Weights of a small GPT-style language model, trained from scratch on English Wikipedia: width 320.
Each number is 500 + 40 x the weight over its row's rms, rounded and kept within 0 to 999. Layers, rows and columns count from 0. Numbers have three digits each. The size before them is the row's rms in percent of the matrix's.

# up: layer 4 MLP up, 1280x320, rms 0.0766, rows 499-580, columns 160-239
# down: layer 4 MLP down (transposed), 1280x320, rms 0.064, rows 499-579, columns 160-239
up499 104:523517491559453556474628473551482502559471527515544448473510442547539530546492439536438501403466504469513468501528553488507498453470482515464482567524454505521512567480483481470516538543550560547439590536545509494534478479485461503483604474
down499 094:479485503476490434619516559514467420507549451531535511553426472484522569500549481453517548462503456464489498536521468540500508495477557449465532532456468495497552526480450447574448538519450500509523445535567532475436557455532510466468567459
up500 102:475473512507447475516530473508543491446525485558521486462543440534500512494474436539511478521574518545494479519530477605484498532467535405562505543474507551514497468552507525492458476473472509485561555574509396489447479525483534482505504498
down500 103:524480507525539434585454466488499530480491520459492501488417477436475507562447473482491515473443502468460484505481480546490531546483460507520480560487484467519418537475440484517498597519487459541476528477572543546517559465542486448443507503
up501 105:510533517478495477493458524482456444497503405542471454586461525503481451456473501474459537480527474535531570445510478485519474496440487487546448500459538456468421483560507485529471516551540492519495563482506464438398543477494503491487485496
down501 107:533524546490505481493523456494407441482548416490489521528508513562568521446542506491453499512573485454462570516545554496463456523453507476521494535463573507495468489526464527555524483559504483419522443481532531493440564520480532545533493569
up502 098:436549420508470554469500481461467533524517489541529446467515474503481422545545505525483504534524502545457567478548515506416540420509474424472404493507488494428497485441499467562518458471466503545480509446547484540445455515519471509501507541
down502 104:522486506482525482477506493498482470478487460459501603451434535529540527456503498412517492410498481491517460483542504542453465490500548442519548516445568495483461550517536465502519489477493524484484547486538475544444534542483495412498489514
up503 083:445495453515583565417446467422475454527428479573556482560514419468467513476460526484484540529438482515505514446461510523509446479471533513491465464493541478511525472514514519530482514452567487476518536539520413494541415530517503500567551448
down503 082:528497483510506542537550505518479540409517529514422536456472513490483419467513488497482436457492454500481505498553465463512531469509520520566528542489550456432496426530513530532436525531498520483562432485488558499474572613437470464491517490
up504 093:501517481470526563463530472529535493495507407485494508463542533578419497464520431466457514443498535477504536571512511508529492526493549528440422542488467498491474554558511597496486533581504520592454503597530497402554515506520486455486575475
down504 091:526458502496553475486482470506478540439498498584513501537448502534488455515438491556484510465465531515491504517515426531508476443532548573540591505510537457515470510444475481511515392510489524497528520450516492540526516459510483491553525547
up505 106:430542537528473549485505496476513461508476508516542445451501417475484464482468515484496584440535472537544479531529498477564499505481548420490425547471581490533579514477494559478463548548539626484474498489529533491506433482510472506495499443
down505 110:518545475603449420510527478491526492469488451479496501455480552473428476541514509468468468479453511518470543530453526562529475481515550377525429511534449525529490533472538594452487500584486507480506478413546562509517440522522556533475508465
up506 092:501518476567478503454473513509435464494536587560506467518427505497536556467480515519496531524485484578533504413494542597500469538498460491560483502445522526447512489555555511484550496431533486536508533564546449507477455566490525498562471549
down506 084:505535489515400559459473455548526474554522495459491481494565456532502506564505481492493567430523475505444499598496520473506480470622535547449528519469436504478541550488495474462468540490502557492479564545501491505511447492508483561513550495
up507 100:513470525507511457473417476567568475498475539500487496427531504482544560587428474492428500507459487503504425485455460516550496457595487548510520552494486496592556489462457512503539514476502548494486485515542533562504490538423461473505513446
down507 103:435573524412449528548571445500544533508497479479490490524427488548486448527520524606563531513500485487536544526513550526444496531454456449505532531587538510433456497499444499532514481471587460469557509484533479438476571483596513538517515478
up508 086:513490519501503590465517516519498443493443438485522517502507454459529461537529526485532511508533478550514448548516451466598454476559548537487595559480494473567533495470484495414494523482532514468499500486521579488521484500472487557503579504
down508 085:551459454500517486548524500493540564462426498472490552487455506488458478475569544513494506452506528514535540484426456526486524483559481529465526432541441477490499448470493470527520447417523520469462459486542517504537529524469494485485530468
up509 103:507506550599584488508440497519449470508525525574527487477506477481461589477467504488451494519510466482566564545443529440527494506572506470552476517534541489514460547493493511526472503426545466451498451512524500491467477541536513474551526446
down509 101:529445552540456454475518512529516551602440505431454582551410557508427471491506499517571487460508420435569447469531471496522453465553435592468499440506507576462504502496511455547525565528552566429532507554526526522537511514496525497558466492
up510 100:442504506575466484509519474525494466485503420482486498526533533511373456478514501483547526506522543517521547523482508556500568507491551472461526509447516577494532446474546539508459565482520523543376549489512522575458476443522579496485511514
down510 103:489451419523533437466517530514498588497543449541520529542503463466576470512536476443491465457502501438490533473529491462472564452489523494462479490553554546545478478543407507479478494519464585550570440510526500466508573432418531533493489528
up511 094:563500496471465458477454510496531467486467480523461493494450493547422525495408472495507590518513510555596446469498550492454463476450561499509521593543484476497483461447515467461550520473575586493456526488493418481451555538517526539488592516
down511 089:534496506475497452577487526508518514409499433553514526513529449586514526508462517493516445489490541498441485526583451443483426518506514488555513503532460456522476542506492567464485531537550493511546473480531531483454480495436465436501537553
up512 104:534487516577536511507411471491525507477499526501550475528449502542481492500444465491530447496452492494546609486496570461518499513460500447502522545583460486477524580489546492568496505464554523494531445516530505479517482518450492537581530481
down512 101:516492498526448465501446536499493561467537486541497530604482584505434549533549488465552520528509541483519559497489463541475533521526507481508458548563538487528505493523433477481528495472461474524538500426569546499496530475446488441514514463
up513 111:411459451513485515482472461576559508547487548501575434450476477538498486553537506514531537466491531546525526456477553496538508539540466496543466451527459584452569482530428502536400483478514544530525513482532564455519525593455474492557527488
down513 103:468543436479561531518454503500555545504474405505518509517532612562529517534548469492476500483477507507564539517459437459573492535523566506479393433525510486564476483518486470491503530473534512406488452530541524457532512518555473503523492486
up514 105:522505474507555568496470425444540483502565543469518511566521533548480532552492478486490523462544505495507449562529542471566525558474546524514447477492457508451475503533531521517503450448516536510521471525545489497479448555490494470594522426
down514 100:602486442476531458497462541456536491565475519490532514546467483514497526493502491455482530568496500497437472536504508478596485504594541477473507545512580503526544408419491452498571524486538509504534475571515456485522406501539561530436523475
up515 101:475539465561516563499572491506555482538532544505453415529449531544538553545467465471500545516507511527479490479557529486515579471511545487502494494495536552568477560478430520562423471480548521561415470508538505540504437540481498556521486409
down515 099:524490476437550489482454471508512446476478438485508576469516502489508412485496553428508441586419514503523461540488440576475572533524521502558445503468490539477528508463522600465578468489478502464419601514508500490463437519541454476509528481
up516 100:494512529501475519482550464505477498516497555488527434463562435530474458434516473383482514445465538435469572615519467549492486528444425421514465550507525531547490532616456514514467457431598506571543532520531505453482515516520459520511519456
down516 101:457534470515504538463538448535499470460571537504521464483496512471481494572531523539466525409474455452472506433580450555494555471460513456445514517519451609459474526536406551472452496485495447574514464529488447541467491523504514452490538433
up517 100:557507524574607514462498440490518491519508560552539504473470480549485530566466416602549498480411525499555450553510474460517518513515468464512537504523449471508557547505455576495441591485502494475526476496519494566532463517482493514530508408
down517 101:479454465518424416459504500521519580500456538493487551535463488448536515528470428545473492520477482488489523442454495483471493452556456582474509458448507491480494534541452487557479490542571551538464515429533552522500536554428521446445496569
up518 096:530567468533549500535538528521534532532475431526548503456527512501542461513473537459435535470455432552516485486545490446504524475468538410521517522511512536464452517591485526513483513470575485474577512575511488561497487505522470487533498453
down518 092:490457468486452448513491547520499494469497508467545537456486473545503523516486511482461502524409487453442492519498571502505497567526547523462486453497435431444507527488489530468478505539473428479542462511536513561467476370492465468520495480
up519 096:467502481553451506493547421526531524536513511460492479529460460502494485515512499476407505445479498526528501549512500557494424554510523467486533471505462526535494431518466485564484468551550491550489601493537463479505445495554499535497494465
down519 090:460473482565526462526550522426478506479466515512455579496464491536468487565482515562534481619492384480571493489517455493547546405567477513552527437484467494477497473532419508402467478555477481467537555576511536521569535550507499467413517552
up520 093:480512558559523482490498454508493419551536526522498456517426522463511557545497502493525538526481469498467501457504448492515477580459486497543452463567450486432486469530471477442552513474545528477464438549515538493512493530437519512542445461
down520 095:451549458521502505546492485467506480466513460441538457522486433507524488521560516451484517393533481514489455470501499521555550492487447530485513574452516506557480505515519522496490559485476479499483498587495530546526524508507477469499502430
up521 104:525551454513488516499472475544476486529457553463510491494467512518524480503430468495475547461438433538480522465507502540488465489494444459583447506523562499451527510428468524514522510461517534471567479447532493584537506457523508535480459420
down521 104:463516528471508495515447472535469415565478521501465498595508556513502572469473393482533519527576497512490526501514539420443567515477434422532460468513466434421481456473548531515545553515458525529454536494499492509526527557462447466511459493
up522 085:440514497455504552485467500500512476595511523501510413442491478532473494500422457509437516468440464498482540511477525539462498451562446522478443522523492470523456493488420461497464501494493505521547550461511552469446521547509447480517515482
down522 108:502417504486527425566536480520549511423486438477510531542479542519519505544582569481512541536549493489535490501564451490525543578487521507524552483481471583459530506519492527495467515507465506486441468474480489537507476508513591535480513504
up523 099:530521466517541574460457489488472489510496516508470504467369499536495565460463520560493544512526481528468584454486479503479534457503414443610396501525523483493451539511470564495531490469500472493515430538529538499461540482445518496540484510
down523 088:560498474492483443527458484515501464506513429527512490477449502497507532511473504556484513485464441470526564583492509550528475454614510398565469461536425505511498523435523465456489509569466529531473514517520515554462537539462530521528527520
up524 098:483518507455554550466492488455593562472600442529446486519491427483493523573516501508562564468520568536522450553566484497597428531454491514512425492529460551459471436567474485449526495478498471521418485521546508558450468539493438498589472497
down524 099:438499501589497467541541508488466519565479438530420461499557484520466546460439479624557501494498484469511485514422518526428521487539418475444469519470489534520539489454521533493517547520515435524481510561511541420516450432479553535445460527
up525 102:509472447566542512477532439541583470580564559450497441547482481537518486515462440505534562449456529538465544542568509484609545503491503456453493544535459523468503505416444499527445546428527487529491496482521474496558457493400498498493539426
down525 106:487517436496523448557518457464471528478531460554405536478509497501497490460499528434488550471558518456520533546468505437474468417463442579469456472539530477486471510522535468451583572561531519519473465539536563533561448472507412450554479482
up526 084:564539510469531567456461495446499531474505475447505429487472478549448486515537536538479507467507426602464526411466459518526542502550523487524474486534530493529544449515497537513555513499491480472531569448507473510435441502463504506490481476
down526 083:495527455455566558455484504547453473413459509473515530502464539433505450504515449500492455515555481531532561467448455472478455495543432566446477514519483542566510500525420487493484488596490487475516462530591461579510466532519451402451511529
up527 095:480536515504520515539516486521556499494469549525450472469551472524462440498518473471391477449533440494521520525505551510522446452503472536446507556563359501520539558455425580536518500515503517508518497514516539510462556441532464573520570482
down527 092:471478475492511541535492515510453527509445511495447508488427513521518469514463508474444464505482518479506485513510453556515537495497575543412538470508481413481452466512371475525538424458567469534516576500490516493526476507480517498510473531
up528 108:523506453545505523489508502523474519483573488495574515563485458502508423558556509443511573476483478537550433492489543468504550417510430369574467542605518540494483517529467510496441539499475578568492529424553520477450446472490518502484509484
down528 108:506565501486514418562542482505422525569491502515514506495495500559448421489493434563600455547501518502467471552491442565522530515474468507536511525444527548454476578491616470497453521514513475450490476533515527446621512497542535491616443489
up529 097:454544453522501455516479416497440462529479490524506476535474477540479537406527415507505570522434545476536565537642483483532477425449434515456445543540482455482564485524541490536490486480511556564516483578535475532490553484483524539511523478
down529 100:500455498551514598510540480507513480454513563571505521463537513477470589496441517404481504540517514458597532549490491457433500467488471547528405467453494523455490550535461467485509571451476533493529479455507551483491523478493516429563492404
up530 092:491555503467501512474584441504438445513498463544476429509546490536431590482543418479509554489578491566505531460517430501512535531438481493512525526576498490486514429510539500443534526484468485513455520477565495443406497503488566540455591436
down530 094:477483500461467553544617506452526566473492462466512490513580567524552501488514549527474474503507421537548514422532498522495489495521489499478506420500522560431501455479494496453451513495492475449517504496600538536529502541413484475552501450
up531 112:499487488502451484475502456572574518530445521480516448492531451479490495585483490551474473479454477449523398535479509566570506436489476504515401507544457549491585501504513494463490496483568536502481548389542582570434412497537551620502506516
down531 124:449543546590403496521446553456502487429484468466498501489513448491463535515479489429453545474473588476538507573520566498519506478502454518575483508514587502500588484520490452555520449508488476441541508458526442550429498487555461517490467483
up532 091:544516491498462458455500403499468418560530479526502448514491435524501566533532549505538495503503527523507453509557495607534526529489417467497495502504553540518532514493422487479476446483475530504537577504568501496459527488416563458532483396
down532 094:488541506458510592557490499480511510536493505544472553519496509469433504451510571584468408511523559533519443454473504524520538498503543478508545418384511411498530469414499455441496391510527439514528495476535500463540475471543546497521508546
up533 114:548536418443502518423496513501465493457524482554546476453469488558541467546473459513430507487521471563501527428495516532543456470511475432569530497490524527542492454476436497569474450437517588471465537406520426538460496476501447530534538477
down533 095:509446482517462563492463470533526577460509552493448557500492459542493453539538487420466527522504443483495411452434471466483443436512484470463579515489435499482519490563498469464525464517504625456504536541488515520520510492482463472543517503
up534 094:468550534540513505493519472540560476464516464507547499485516501547462509528499479491499482514448493517509476469435522533519473478522465435472496529527507494461446477508539526507473545501539509532538529494519497430496519557477469421511446504
down534 089:530567470471522511431487507456564518498491483574440550483510441502420505544482487549491507528547529457523523460494532509472528498568494579489523519486570532497476476457651517506520475520491516418533447447513512488536545463454461443508507516
up535 085:486499507509478544477494507556465485571450496480507413511434486492546494485496452557519520427519356536540537515487509577516521467574429477594477530505493519526522476408425475512461514526523561457523550484527524476486422570491441488474483493
down535 090:508514431498510430458494406530494454473606488461477485432433555514528495472488541489506449479429579499508500553530489488485474439449561554512473521561523466474403470562501546525536564499514475534475473535518573538502601547512516537500484526
up536 092:514507482583468490503592480536570504519442505477519433517512491509581519564464534502471471518476516454515512478553543489473511461495503431483427544540450498498464475527461545523417525509601477579499528432517460555587515450467470545519427428
down536 092:535453531430506446493478482530498451475511432529478531550461540468455516514518487480535461453528463480569478500434448576551541491523473527483459444472438527550522539469492445459525531544439542470487449552544525472427492494514491485497594556
up537 108:535530516448448554414448489507539474552523517511504502412474459468465484539496514504499487526547505523545565518577456544513499513505484466504465532413461554472551463542505483570450540527439485515490508516507479450535495486476452471545485522
down537 110:551502435501501534543456496492464480575514514467462544508450555492514603512465541516573497512529519479441602500502500519472500488506405442518479506535523424468442402496484417515494607524487474441489495485561544489645529527494509456445505565
up538 089:501580482549469496503473331508495480550529472547485411536500512488526539480397446552558612448575510479463567488577501494499540462469574483487484540524491517493522463579525458473495535466513535475453515530521483482424537490487481486486435481
down538 100:538484540518500469495484491481495445521604482465491501506543551465520470500421480429481430478522545415450446568444518512475427435431536497474542503516564523522423455437446515552509494444524481490530465393599453470519472499528532461490591535
up539 096:504505510584558532477456467545528472533486482546502468564556465551538470537478413557540517425504477584578516528466459546548512548499463525472528534504513496443511533596460519449411516530529516459545507496526460553475520512464441515517557422
down539 095:478495477475481478510531514525527618521486511502465485487524495430560516503503481508447562485564473437482473504532475460450552556606489524442533549504529389500527448566539464510447515520507500450497513481495430481510527507459461447463477519
up540 094:483524482483471530488445454509505476494528565593534429509529549514552456528491477483496507531472463524585532534553538505455497463403527503509505470467469446479531453510451515565560615507480523520481537564526481518456477530538477463508498492
down540 086:565485495514466515489556466519550480489494427398522502523556429460485496457498582420500471524450518507536483480545542472524444486484491458496530443605508449447474493517510409465534487467485489544534559450557501445481488505502569413475456458
up541 114:474519459506485499517520497542477457438514539477515471523427575479505542505460495539486512462463510523488526464577556474449519496455449455579511509474524515475538503456478519539500462470513484563549555577536521454519554440444476458488501474
down541 115:534482489441485539535552477517425464552472556518513479472535530534503572513503450526375486543473441490585525551457450523507490534495466509541475505556488468534541543475519466498574473533483561549559500490567538461519537470532519512489466520
up542 107:422514556524533449499482467510520438501513523499543520476497594510528561511433527494474544475454417461577476525537473487531472571493519464519421596578436485498490547562498450549454575463567497537545430520517548460464528528495484569495462515
down542 111:382542483505400558530542472536456497528503450464476510422550539460571556538447510491456478455445463579509539552541652482452561452490502499481440510477507489578515487440616552428557571449464515487459515492509558480527464492472504491515540516
up543 098:519545488492491493444501540464506500496485585593515441508409429447538507501486486492533524519534537580533528399549471541431497472510486433531535504436484538498502532500554511519526496433526561503448548536556466445506410490483484518539565491
down543 099:451438477494515467542472522550425515545551452468590478464523457522486483453387526492495541498461483482452503608515530549507491476472452481467487521503520472449531558535474453476572505498476523496534475491509515558479464555487504496504457487
up544 101:578508510583466498457531457516478488489540552496525484543470528515433474475486483530486525435468509466565459531585515497498473479450503452474524472501557519504509431506463524512497534535580425576416463498528518417483509573533469468514531485
down544 099:503480441454505544560556548504421507542459524502525524490570545494464544512518479480562502567542425546433485488523514518508573475557485536441501558455477523444479511499519558557495468495457533518518491465548559519516403456525532554446523498
up545 109:527556511586488472513516453600505432456463606483577519485470501545467494428455451515445517488457499458499533457467547524516432479493428425561566484446526560478449525524503465531518506509582474530498514492535524499505476471447471502497528390
down545 118:504593506493440452502481524522506498490469511488632495433417534432523513450468484542546571613501492548481549485438541498510523491556486432505499551509458484527548573509477514490553521502532470535520549491538523511485508462422552615453443423
up546 100:446518522502434485525520473519524505571511555524533378494592429469509491541516463493564457441457460482486520599481500522600491464521564440491393546497488501497533549508532542554503452498587539558535505530528496536517476435495508543469449476
down546 096:590467467493573458549467569560546457489454459576432587459468514534447537445539488477463508493460498522515589425472501488551462458477518504465508470521582469528438462501558477494521523511474420506568426520464479560478487457471533502535555438
up547 089:557564532554475510514534469445471480611460487519491478492484519481524583476466508527458547481509491545541533432502467573511501470508527518520492473458481512492484486491492533458487491538475488420484501486498466492448491566533501519491485480
down547 093:491437542504474438533472480499525485473476442541582483477503484503493548529492489510556447554499537514509570463518522510534516494508509513473507564405507529430548557472530483474520489476500484444502512540503407460527530524484518508462486524
up548 106:583510495545490435481503497564502532508487569594464459523527439434521466537468535485514468484533479569483485516508481477501436458449454502485488469545546499487502535569516460491361473532481574539435528555533504530446481601521507548456559487
down548 106:446589448501472556507467533542464529552433609533545483506538461493446366450575454482513504545544507537459517527506470478438515460443553502482447539591456486534425491528483507485500466543590496496502580512533503488498492596521517537536459512
up549 110:479570494463480513453539503474467511530520503469454470558472574491462511498526456521501571500518414552575583529511448491509498509507413512515477525563489477503518486401523510454497420502479523490539573568495549452510431470467482424510517546
down549 115:527454482483421525523483529491515503486541495473425510449525509572516465508530466500493477527534562605588570477495547561511443455459490555551499476501514464486465458524544441523488432447572497489405544403543533504456489356488459512475468512
up550 103:435508551500468475420500460537566506453550486469601486464545495496458539531489525471557558492469439491609465544502514578529514502524448553500536574434496529481515474510428609451449558510485451580511510485514528466469506469485515509520482440
down550 095:514488499541516570503490485513497519510507552518510549480454467529555538493523465442567511490520483553418463391437506523492488500499488553423483528438498506514496442488583426529500543501453565419540479565514522502452506508573496556445554515
up551 101:516520497511552467516494501540542488499494505485463468439459510472514497546419472512424469484526404487570468522519536412531518518517500460543473514626440454558477424457531503537500495421522542522498559450530467476493520520530499571510567470
down551 096:528452530529457514479455526519484482517554485500446514551510502535461540458450523491471471550486531437476574401484456544457629552491522475500445446449530496401557497488486516549504462580495468518513505519484462499514535473463496437510472526
up552 093:488529468514485523469560443592515469477461496538542443481533476565453493534437387453469508437456502417574517513546535442542439549499481527508512481499475521480464499492474481522517500563553505581487482468511603436520489480532465467481514418
down552 087:516530522524478528539460516496512493499528437451458462514500476410456473418521496461545540446569470550459534541464495580483438508528474521468453534477472504532588566501461448487445496478511422499506541549540450521489528457546486478470477520
up553 101:528468522490491502521521523490536509640547543507435431473427449506558485531484570439473499421468492448514525463437442482426503517526473424483469577506492498545521474462518512610457518462524509519559474470539499496434466535501495608526516487
down553 096:514548476476497496455562460477514554506501442475511568508505530572491491475500522527501561518475555494482477516451520437499475538455407535502506493441494487442446544576548503460466477493489483505559636498509474472403438478462483484511453521
up554 092:501509432491511526390575446495508504546490535548566452497499460519467537513476515478441419442512468531568446478514476504432442511528482526499508525406522551503443494462461564497475549465521507500507531493543452440461474580488475522541498455
down554 081:491469514514499544495498511476563566512448486529627521510477483519482555537567468476485408536476481552470485535505486522536519479543479484455486472483467510518516434518429464487492528410453471536514478543167501547468507520494478589522452535
up555 097:562500546560506473465519528536522478509495552546496408443506518541522425479422423548489574461457438526503482527462498500442508484556501541483500543494489521508552493465455505533510527450520535550478497421505525527432479498512477470452482566
down555 101:616547485447470422479461480510505503486538442425482573451517519495530552523547547497492504501461538459451527520469482557546504509509481470480461442461464458520538526564502471530485553520481482455559503546485452533476430575497465520534435487
up556 098:469550520546480501462462450463503466490592471534480492438559410462499496524529446538505542507545489510509554514538423423479562527500474420472546523552542514520470417551463572489462536483464552530407481448520467450492555496446429488532526456
down556 079:492524508447526484474509552470501485547521493514515527473513482460453478420517432498495577484485404545482606512471458467460492512533492485551474472501480536533478580498436515486434509493484542526455455581477449484492510480441496415500422472
up557 096:466594564505531465451515546482489530539532548509483463475450568582513451507436517493490518521507498556495485502515549549534510457479467494544425480485413582543500454509472504572532548452502488512494501496515432446474469519433514469550525494
down557 110:524506537467522417527433469525420560534471495613484553521469481463485469530550489529455505439503500472581504514543527580551513470526529460453538506504486475512501460556544515475496584468514461414529505534568547514527588482524505491535455506
up558 100:519492536492518524449511514512523494482508553455550408535475438506468459493482507503529510469535483454550514499486480463521469500433487504539500571548499491565502457561498471522414514496570525560485454436522494454562529536474489551560546533
down558 103:534544487462493526526530540566483454497548517488476503538516456519534481502483533469489514395517530451578540521498446422526435458414544475600464517466476489524515480525553523529497529475517559510514482474524497413570474520473500497577535474
up559 099:486502388500537499481537433585486499543520508547469472476542548535513570518565484514509476468519450482489489532562551424551505471460530494505454506510427512509539443502461473593453549515510454598442494437532444545523451433521512568457439462
down559 091:477495534579480492476498453509470507436459470510478511444484438469486473589478511471522493509487508578510461489496486538572483544481566524455493526482550398474469536525460495493451513525496455573547502436514516443514511486581498421471492475
up560 093:476520516501532502463460485456522474427474522533489512473523426475501506457494532433496560475523515492458473528526526453510547552526536488507580571526449432550521408576529552497528525456534559527500479432546493473509490487482480552573558484
down560 087:511495534450506427473485516442520501459492480461484465495514526521503463511495546505478513520542471508491503449536422495497550508479463520565555463532507516490536506508496475458437490537506451411542494431575533490527509534504509482533537414
up561 104:526446530558561513462461485455610484497538435540505485494478498587415448487407555544481528506513513543494433528477546459543481496407483478496521558512486524481489579539457460547502588458414557547606531520512443497482457607465523500536547516
down561 097:523497517463411602482508493474552457516532451488465558454475531496458546501522492495472559509524490473563498491561463528544598480481466512451523535485553451443514488492487469431466444521545507506496483481524606511463505536492519449554473532
up562 095:438532385483574553451455515504491541530568460495556474558454500468507567470494540564528510516484520590478426482519456501528523539528481465524477472477518561538518501492516532572433572521479482550508500530547523567479461520475469496493475431
down562 085:533445454486438509552562494495530481476469508500482559463531475566517445540546428505533522520493457502520492409501470453516507444468498533506586480540491471514510547448505462457568493519473542433457473543447458501506556493527541514471531572
up563 104:464503588583512477519471498462510482588471524532509459548464520512544569465488481491507528446531463488587516548534489506546473482566559472454557517547475477478465500442483510476488459435579488514498565473534458601532459518351459583519442468
down563 102:489534544446535437511542513545460447481540498465457429495498424575518507495461484489513401561437531516452538483502516508472586467465477444497508565575541452505497562496451502527546465466472491487452521480490502518486506541461470506484575471
up564 105:524518495466554486515433437504510450538458520512471488493520523523492489524523438473581557524531495504522512436510447542477520527484452417562437580517528478518508434551501505470428511406476443469500543390542517486516586544500461531494570470
down564 094:533589556520493430519448450459483541524509500514492469506494471534440432533550496510463496505528478550557498425534519470485492535529484491523529545451440468545460556456429539499510478417462513446540474497588495505557484548454528512496557524
up565 094:397547544500526471505518452483512487498524540487539484485518517551466521447482496524487520539414552522505487477461408492476525514452471497486540475478473426461536488527517527443520496403489476482527451483512505477455540579414460488571491453
down565 096:500437463548453476520524426445501526531582542575540550489506460527525440529543528499472503529467510468530416420497530428530477503490496470418473507449461557502563573474563458483448501444547530451457487523565498428454504517462487530496470539
up566 103:545559523564523533494543482491483474463519551398489500470522404456528546510396515575441492492378457518493465463553456512513470538482506541474481450533511525622442556518526486476495460478522498507470552518497466490538539515535505555509464457
down566 103:433517567464406477503479566492558581501525489514484556529581557466484479443467488539485441522416534505399513493531509517524501511494467515529540479427461552470502536568555466495526501503479518477481491485477549506525521488492511519506508575
up567 093:456544427535488481462528469524486506460494486527481464613472528501418511573497479495559563515449511528483562453533452474524463564424506524459392516513460519495499514556460518419445555501535547540469453500488524545456552492474428514470498454
down567 085:527433579462526441514506442483529457553509507490525498464450440444476465538544469450552503450449442527523495568435463523508570467475522513498467534522463430508463557562489466489465468566473546568481472467596554506522509500469493524535502437
up568 102:397573506513421518453454502566473492498455460526511443482500483414530535494483528481464506425486435507489532508506514541536485520518533467563452474575469468594546548524467535559551494486524469500483535490509478504433482483542524586557447487
down568 091:554569442531497506489475451492508566433486408504502460467363543524489506521541452543449460492552478431474517549483476492509479470540519465485506445553494440489507490543474437533517479510499499471535510535533572549545576435482495538513508501
up569 108:426560476474499514481460445499573463535512525535437478536496473520463536482477548467545558500568448525483499522547438473499573472522515507522395478462520533462549559562480502526509476387603508514498529526514498493427460528420519515497470452
down569 101:469525489507390508498502472504526464467526515505501495469502481458516505519470480460519453461542501519538481500526550531543554553510511528461395535471498521493468515524537497492538491494518446510505564519555588488454454562536492496545484553
up570 101:473560479591450482480463449520481555493522584518531458472521453483457575479566502529551497486508498487514528463527485493561443466487470484472549531537530513516560542604458479477509499486481505554473558544527510405471525505507371487531551505
down570 095:491431526504495492541498526542518498543536544547442549477558449485532499486573506457511448499542472514489579504513507541488516518484550448502449531479437485532464503467480492482524494544530504490447438525560531528507535517504475506544507561
up571 110:480526486559529587500524471600564449480518519554489509494535438560499482545516448541523529488449465597535502476582538453529550418499448432484498558493410522528519527476498503504477497494509507508439512476499518519425473439488485533461522446
down571 112:446509511493500495456484489477492470484511470466521467464426432540469501462459522476530503490484510513509539448466420534508469477446490469501512552563480426500445580498531485467501467588509455545520522460521450432509496481485527496495462403
up572 106:474533493537512515483518458465595520477489536415480499550476504527468556519466451505513506507505487512505539470593522461533476510509485485513485624502403515484426538521550502466492484526528548491471554477508549487519489544468511495525546556
down572 106:474435477463521455513552506517521462451538485462621473486544505445480505527508501513490507514451444456486502510475465417478566462546431568512508497531448445533482482474563449535501524558495567487544494490530606444442506531566529498532524551
up573 096:481516436459505453431499501497512453496608463535459496520516525511487546524448506541513597524545444516458481489592450506432565541429491519483440522548414549498510487488534545533474529480541503489466532466490472450482526527491415513431431551
down573 084:512497513584492592522534527456518559559536495530521514526514517540532450477521516496464450550499557500465499469415473536554537388518593518486428488465460516472574532455508535461500537541533508501533489446527510518449544507517426491487534473
up574 096:501491556510525527433502486474515508480484438539458530526483475551423425460511549537513539484445480549497517439523480482564463547475491457497455481498527514500494497515482470538419539551537464533523449514527417479526531558486509531559566478
down574 102:556486558503495559511550465524498546526467504503505503516461518474488508523536497503532538456557505440475513473559494558507488558480461508491633491558578502463481457492508516498522505525520562562525471494518481554477481458574494497515549585
up575 097:478522464502580531569474473510581440567506541570503503468509479471474537517459482489590545454452428565465563468502502468494504501439393460566468532437464489551493475560496490486497524484512536476487504444523501543473549474496545532456473502
down575 092:554563533497445524498490457446377564438503465525560487538512516518499456485531517459553511478529456468461459484434568448504509449537491541500514430506469534433471538499412546594480509550472554503457456532506482541500533490474480430475493517
up576 106:542519467563490484513527454485490496540553498545540478475474563490469546463439404544492528453512505560529513511482392475516475496561561457542470502555497529472429579441433482481403489433532571537524461460552529465497466501538505552496454425
down576 113:533525461550560444506543486534530478540502548405504498551409513509492598518520504526533487417470465530452483511544449458453485469579452531500487503518494417500459512499501498443492394566477547514603534509518479493544487533553509502509508408
up577 107:429520524585541508495488433464538500513501502558482488540516512555488529474478499424533508519516504512542590563558499496515502532494539472422503528534509519468518499526535541466527510479593549544418519537517519521525498509506535580554546477
down577 109:427470544492507447440497450520425514496539549539538464527493561511442478539490457511529483431482512575544523561481494494484487563537551564545465562444535494508511459498465457481506477472486458546496491475533488578543482514494537479523619552
up578 105:407561495497437503400443471574489388500515505471621528472534486528396478500482467488507517514492472560431468498567450587443474422470459472524559508463503573455457485556505493433450565497495476566492558456516499462462553457448445468505463445
down578 097:546462539530465460508434573441449524453493505493470427483506498462529495487580547567537479417568522514464546423537472534552545545519523466480487454441482497540507521531516433532433536598561486491398524485552514561500526467465535569482496488
up579 097:438527494500521514417509498472455471525539471530503477517524511508390538556555434457441512520526542490551538469560508443534457501470451506509512497539504469539556520545523472523484523520489557476497517546525421488394470450498527573546510509
down579 090:504495466559516564516463491506528546481524471478533529480505466511507489491549473484512448536554440441508460479470494509487459479454399486545469552452426526533540514595563483436442547492405512547470480509544496487507656498421505535492412508
up580 104:530525483500486546495491457571664485557499473453472458505584468498491475564445433445516517398514401479493480580527477534559503506523505526480468513465465505493444434450443479518528485522507598524458534525507572537484439503556524491485517465